{"num_key_value_heads": 1, "head_dim": 64, "bias": "none", "weight_decay": 0.0, "batch_tokens": 32768, "max_seq_len": 1024, "dataset": "wikipedia_en"}
Each number is 128 + 24 x the weight over the matrix's rms, rounded and kept within 0 to 255. Layers, rows and columns count from 0.

# layer 7 attention value, 64x128, rms 0.161, rows 33-49, columns 64-127
[[172 114 124 110 134 157 167 170 115 141 121 153 138 167 128  85 114 131 147  54 136 122 112 134 126 110 107 159 133 139 165  99 134 139 101 134 110 119 106 140 107 113 132 167 151 159 147 174  90 155 156 119 153 140 123 106 143 128  89  92 154 169 157 168]
 [109 159 110 134 136 113 130 154 122  88  52 137 114 126 120 108 141 145 150 147 111 117  89 144 158 106 124 133 114 105 156 115 149 119 116 178 131  96 111 110 106 135 146 121 105 140 116 175 129 123 132 118 157 164 130 135 105 157 177  81 163 131 127 135]
 [141 194 115 152 115 155  95 131 151 108 144 133 164 112 149 160 108 115 105 112 140 145 142 149 122 156 117 138 148 102 123 110 153 129 129  99 139 148 149  91 158 134 117 118 130 124 148  99 149 143 126  93  98 128 142 140  74 151 132 154 117 178 117 133]
 [130 119 114 133  76 140  73 130 151 129 169 115 145 159 100 124 123 101 138 119 145 144 118  71 167 115 138 120 188 105 134  89 117 120 188 174 159 123 116 123 113  99 131 123 111 136 101 131 106 111 151  98  97 143 188 128 149 125 113 160 186 117 142  92]
 [108 105 101 116 107 139 140  88 111 107 101 160 170 116 121 114 108  89 127 160 138 138 129 124  88 146 113 110 106 140 136 135 110 147 136 132 132 125 138  96 139 158 166 106 118 137 129 130 134 100 130  76 144 124 147 147 139 178 112 140  87 110 148 166]
 [146 138 155 111  68 144 156 140 123 172 126  97 136 135 122  89 143 127 125 144 135 106 146 119 132 107  99 136 110 124 131 128 142 103 142 163 129 128 148 147 133 151 135 124 124 125 157  90 103 103 100 103  91 106 130 130 107 143 128 139 100 144 138 138]
 [141 127 102 103 129  85 111 137 126 170 141 129 129 113 153 121 122 176 150 158 159 140 139 154 110 141 136 107 154 147 113 104 136 141 121 116 135 127 110  95 135 155 128 123 104 142 121 132 174 106  97 117 101 139 175 134 126  91 114 107  91 149  99 149]
 [ 98 109 132 104 132  86 138 122 158 116 129 116 124 126 115 149 169 106 138 127 139 115 121 117 104 113 161 114 175 114 121 109 118 141 126 114 130 122 131 115 110 121 103 149 141 137 134 105 132 102 143 143 123 158 129 150 141 122 123 130  95 104  99 131]
 [149 137 105 141 123 142 168 151 104 168  85 108 150 138 174 140 118  91 145 148 124 174 120 114 155 110 140 136 154 154 142 122 132 121 143 142 108 113 144 180 127  80 134 142 110 134 114 161 131 137 114 137 113 150 107 151 135 151  71 141 134 140 146  44]
 [120 114 104 120 136 146  95  76 172 149 139 113 124 152 132 134 136 137 142 141  74 160  91 112 132 130 129 130 175 126 161 113 131 127  68 141 151 141 136 129 111 156 140 139  96 138 146 105  53  87 162 141 139 147 146 145 113 167 146 139 154 110 128 115]
 [156  92  92 120 110 184  89 144 180  92  86 121 132 141 131 154  88 149 122 150 130 104 139 142 145 145 190 160 157 151 137 128  96  99 125 134 119 118 151 111 127 130 133 120 131 112 115 115 124  69 166 126  97 116 150 147 145 155 106 179  89  73 139 142]
 [139 113 140 174 119 135 132 122 133 148 105 126 125 129 110 110 137 117 118 148 112 137  91 110 188 107 116 110 106 132 114 113 109 103 158 117 117 158 113 155 146 129 117 143 157 136  84 101 117 131 185 138 128 118 142 177 117 168 109 175 127 138 142 143]
 [131 152 148  92 176 107 144  94 138  73 136 133 147 116 126  70 117 125 101 125 127 138 155 149 109 151 160  91 138 164 141 137 109 121 115 120 127 121 149 169 155 107 157 146 151  94 145 109 147 119  96 119  90 119 123 136 136 168  88 143 113 119 114 155]
 [174 124 112 144  92 147 133 115 104 105 128 146 109 104 142 140 155 108 139 125 119 147 103 121 127 124 107 129 119 162 132 138 156 160 145 123 142 105 181 128 127 131 161 122 116 123 142 133 119 130 141 137 149 141 118 124 130 137  97 138 148 138 139 123]
 [139 134 137 159 114 180  45 101 107 140 133 108 131 130 129 108 125 127 132 141  91 125 147 108  66 111 116 143 130 175 149 123 147 137 140 133 110 161  92 170 142 109 146 132 115 119 110 145 131 172 139 123 139 128 148 143 105 141 113 173 158 112 122 144]
 [145 129 107 123  93 180 127 161 124 101 175 151 125 134 117 164 163 167 127  95 143 112 113 134 146 145 133  83 117  80 114 116 114 140 126 142 136 114 159 130 112 103 127 152 116 106 108 119 146 138 127 117 117 149  69 104 150 125 117 104 124 141 168 150]
 [143 148 155 111 113 200  89  84  96  95 130 126 119  96 113  84 101 128 143 128 146 128 145 131 177 112 113 107 148 152 113 181 141 104  96 132 112  91 147 104 123 109 153 141 130 124 196 110 155 127 134 115 114 138 141 147 142 116 122 138  84 147  98 177]]
# layer 7 attention output (transposed), 128x128, rms 0.182, rows 33-48,97-112, columns 64-127
[[144 165 109  88 119 151 165 113 128 140 124 125 157 139 125 167 127 162 125 105 170 155 145 140 121  94 133 154 110 148 152  91 113 159 100 127  99 125 120 152  73 161 115 140 120 112  72 169 131  78 102 110 163 127 113 126 131 144 103  81 161 111 160 143]
 [135 123 166  99 146 145 149 132 138 123  79 109 157 131 101 145 127 150 170 115 124 189 159  86 126 127 103 109 112 148 208 109 120 138 119 103 154  98  32 129 114 134 126 130 135 156 127 136 166 149 131  75 186 147 169  83 128  63 137  71  91 116  99 175]
 [164 119  90 132 128 136 136  95 132 140  94 145 121  86 144 117 127 119  98 138 205 159  92 147 106 159 145 157 105 108  51 101 137 119 111 149 107  91 188 152 123 144 143 124 155 114 143 125 144 135 106 106  93 139 161 148 139 114 149 120 114 133 124 121]
 [ 91 173 112 178 116 120  77 143 131 113 164 128 171 111  98 134  90 124 119  99 140 180 137  88 142 172 145 147 165 113 119 123 102 166 136 110  93 107 108 150 146  89 140  80  97 130 145  80 112 123 136 139 116 183 127 112 105 140 125 139 143 147 127 124]
 [132 126 135 157 127 145 105 166 168 146  89 148 161 103 174 102 138 130 116 124 146 117 144 116 123 104 102  90 127 138 137 175 169 127 128 118 157 125 121 111 105 147 125 111 174 149 144 144 126  92 151 140 163 121 104 135  82 138 132 142 100  52 103 119]
 [146 114 127 115 111 171 163 116 137  93 146 131 170  95 123  73 133 140 142 143 129 143 123 152 122 115  96 107 127 111  91 190 128 112 187 122 123  99 125 136 145 114 150 130 114 148 170 130  91 104 168 103 128 102 174 120 140 127 124 104 140 175 132 143]
 [138 149 162 133 149 119 129 146 108 117 171 134 140 108 178 114 146 136 112  85 155 160 115  99 136 131  98 144 146 137  91 159 123 139 117 141  98 130 163 107 115 188 127 111 114 128 153 119 160 110 133 126 149 126 106 123 108 104 102 151  94 104 131 116]
 [ 98 131 138 130 147 107 127 113 133 101 139 140 193 149 141 135  98 101 140  88  96 135  87 155 122 138 128 117 146 145 153 171 106 148 107  78 154 182 148 156 132 107 125 128 137 134 136 131 154 124  97 161 126 154 132 134 101 156 109 127 110 103  93 109]
 [165 148 138 138 114 167 182 143 126 166 141 110 108 151 149 145  76 127 158 152  97 131 101 143 119 104 104 174 131 116 129 137  71 121 160 155  90 111 138 146 153 146 111 143 127 162 130 116 126 133 144 125  84 140  87 142 117 144  96 115 115 122 143 129]
 [116 103  88 128 140 106 105 101 125 126 114 129 131 150 122 182 185  62 148 112 131 207  92 120  93 169 130 122 150 134 141 116 117 142 111  89 166 161 153 149 130 128 100 188 114  66 127 108 110 117 150  98 159 112 185  72 116 142 131 147 168 101 113 181]
 [125 141 119 129 133 145  97 120 139  91 153 125 113 107 142 103  93 118 109 124 162 128  89 162 126 158 173  88 131 186 129 150 114 107 123 106 129 125 144 123  88 106 112 128  75 143 145  98 123  94 158 150 142 128 112 141 106 129 152 124 158  97  89 147]
 [106 126 127 138 131 133 134  63 139 128  95 129 173 125 115 138  81  81 163 132 127 134 159  87 155 153  99 116 121 137 134  88 146 100 123 123 140 126 143 188 180 126 162 126 142 159 127 135 144 110 144 110 121  78 107 166 116  89 145 116 143 148 158 147]
 [128 121 167  83 111 134 118 142 148 106 166 142 115 108 126 145 101  87  97 132 153 156 115 121 151 144 129 144 152 138 111 132  69 123  98 121 103 113 114 144 133  97 154 129 161 121 116 136 151 151 151 110  98 107 114 148 110 160 149 101  87 160 135 112]
 [128 104 105  68 159 151 111 155 199 165  83 144  89 155 153 104 119 153 141 172 127 143 116 125 132  96 151 133  94 139 122 168 116 118 122 122 123 137  88  74 108 128 131 130 157 171 127 178 171 132 159 128 138 147 112 137 114 184 111 143 127 145 111  96]
 [106 134 120 154 155 162 109  82 125 122 157 100 104  96 108  99  82 136 136 120 125 174  71 121 107 147 116 126 105 126 132 124 131 116 183 130 134 202  84 110 180 127 115 167 157 140 156 114  87 162 146 115 105  93 197 164 131 143 124 102 122 152  99 128]
 [134  62 109 134 117 155 122 161  78 105 147 135 120  92 136 155 160 137 146 126 156 125 133 129 144 142 140  82 129 155 159 137  97 157 129 164 147  74 104  94 125 101 169 146 130 134  86 104 174 108  97  94 134 129 111 111 156 138 128 146 117 131 161 128]
 [136 139 142 142  79  86  98 130 115 158 156 118 151 139 135 125 114 107 115 137  98 120 127  83 121  46 120 131 148 139 162 133 141 109 117 144  98 117 108 125 127  99  82 123 127 158 110 135  80 145  96 113 120 123 142 153 182 147 121 110 127  89 175 138]
 [132  80 136 142 105  94 130 108 117 135 132 146 101 138 108 117 150 142 117 106 129 104 133 154 109 103 131 126  95 113 110 146 106 132 125 183 144 147 140 120 104 130 136 138 128  90 129 148 132 164  94 138 135 111 141 160 117 158  77 133 132 103  86 113]
 [153 145 137 130 136 116 129 155 126 121 135 107 118 125 132 143 119 103 171 142 119 121 125 118  92 135 111  89 130  99  95 109 130 139 144 138 140 132 121 121 114 142 110 128 101 156 128 115 111 125 105 113 130 127  99 111 125 106 130 174 122 130 123 129]
 [117 121 117 132 125 174 187 127 120 169  74 142 109 182 120 133 120 132 123 149  70 178  83 105 106 156  51 111  98 123 114 114 114 115 141 154 158 167  81 142 117 157 119 181 103 120 153  69 117 133 131 162 140 151 176 114 128 120 147 128 139 127 140 123]
 [127 117 150 128 103 151 102 116  94 142 136 156 116 134 123  99 117 102 119 104 132 116 153 176 120 150 122 174 143  99 119  92 138 130 114 129 116  97 125 129 147 161 100 134 104 146 157 110 122  71 107  82 120 134 128 141 127 133 115 123 150 126 128 144]
 [109 129 113 133 114 153  96 110 144 158 131 112 113 157 168 105 123 136 142 136 115 104 115 145 144 112 121 120  97 122 115  88 162  96 147 149 157 142 116  78 136 152 130 130 141  58 106  90 147  98 119 127 161 117 157 155 140 193 159 162 106 146 128 131]
 [ 97 123 131 111 137 131 126 115  86 137 147 157  98 157 124 154 127 137 143 126 121 152 144 124 105 153 122 137 164  97 128 121 112 114 128 151 111 129 121 146 134 112 126 139 150 123 126 135 102 128 114 145 114 118 111 129 177  96 141  98 139 148 115 152]
 [128 113 116 123 123 125 146 109 142 140 124 135 111 155 132 157 137 105 101 182 129  97 162 127 147 126 108 101 156 128  96 113 117  99 101  82 150 107 145  91 129 105 117 134 130  92 125 139 141 107 108 131  96 151 110 135 130 136 109 130 145 138 129 170]
 [128 122  82 180 124 113 117 116 121 127 106 137 163 113 145 131 130 148 159  87 107 190  99 133 148 126 140 124 106 136 122 139 137 167 122 112 113 172 101 165 146 103 146 163 110 141 119 144 159 105 105 136 129  97 141 107 113 143 150 141 166 124  91 107]
 [142 119 112 111 147 117 119 158 122 116 120 150 138 122 125  92 120 151 129 155  80 126 122 132 171 126 134 135 146  97  76 128 111 135 115 142  91 142 161 123 133 128 154  91 174 125 130 104 136  99  86 122 165 169  92 138  79 157 140 132 167  99 105  89]
 [123 161 123 163 159 106 132 148 128  87 138 141 160 124 147 158 122 108 115 141 104 145 148 142 138 134 125 121 142 168 178  96 121 137 110 110 148 143  95 158 173 164 136 158 135 145 126 139 162 107 160 118  93 138 151  88 153 139 139 147  92  99 100 116]
 [139 129 138 135 126 112 151 115 173 114 146  91 113 103 103 117  87 123 131 125  82 145 110 164 103  82 111  95 134 125 102 153 131 166 106 129 132 166 107 125 151 156 136 128 131 129 162 112  91 155 184 148 125 131 170 103 120 159 128  96 139 127 120 121]
 [159 108 133 166 101 136 110  97 108 124  95 143 142 155 144  89  80 120 112 133 131 115 119 130 114 187 154 128 141 140 168 132 156 121 142 110 113 147  70 129 148 110 113  91 120 184 114 164 101 145 138 134 119 123 123 159 156  85 117 148  99 128 142 135]
 [ 99 136 135 135 119  81 147 150 111 116 113 112 151  95 121 130 142 113 114 116 104 131 123  99 123 129 101 148 129 149 116  85 140 122 107 159 111 129 184 153 140 136 138 104 166 115 156 136  84 134 160 134 138 126 127 131 128 105 133 123 173 122 122 104]
 [145 123 170 111 140 104 120 112 164 121 135 129 158 119 115 129 132 112 114 107 121 141 158  86 166 158 115 145 114  86 147 140 156 137  99 158  95 120 109 142 113 140 108 127  89 111 138 149 144 144  88 104 172 114 153 124 117 137 154 168 155 137 150 149]
 [133 210 128 106 109  78 140 117 139 165 121 110 166 169 121 126 137 107 115 129 130 151 114 146 109 136 131 111 119 124 116 113 142 125 110 106 163 130 151  99 120 118  91 140 101 108 110 115 114 138 142 181 148 112 129 151 120 132 143 103 129  99 123 170]]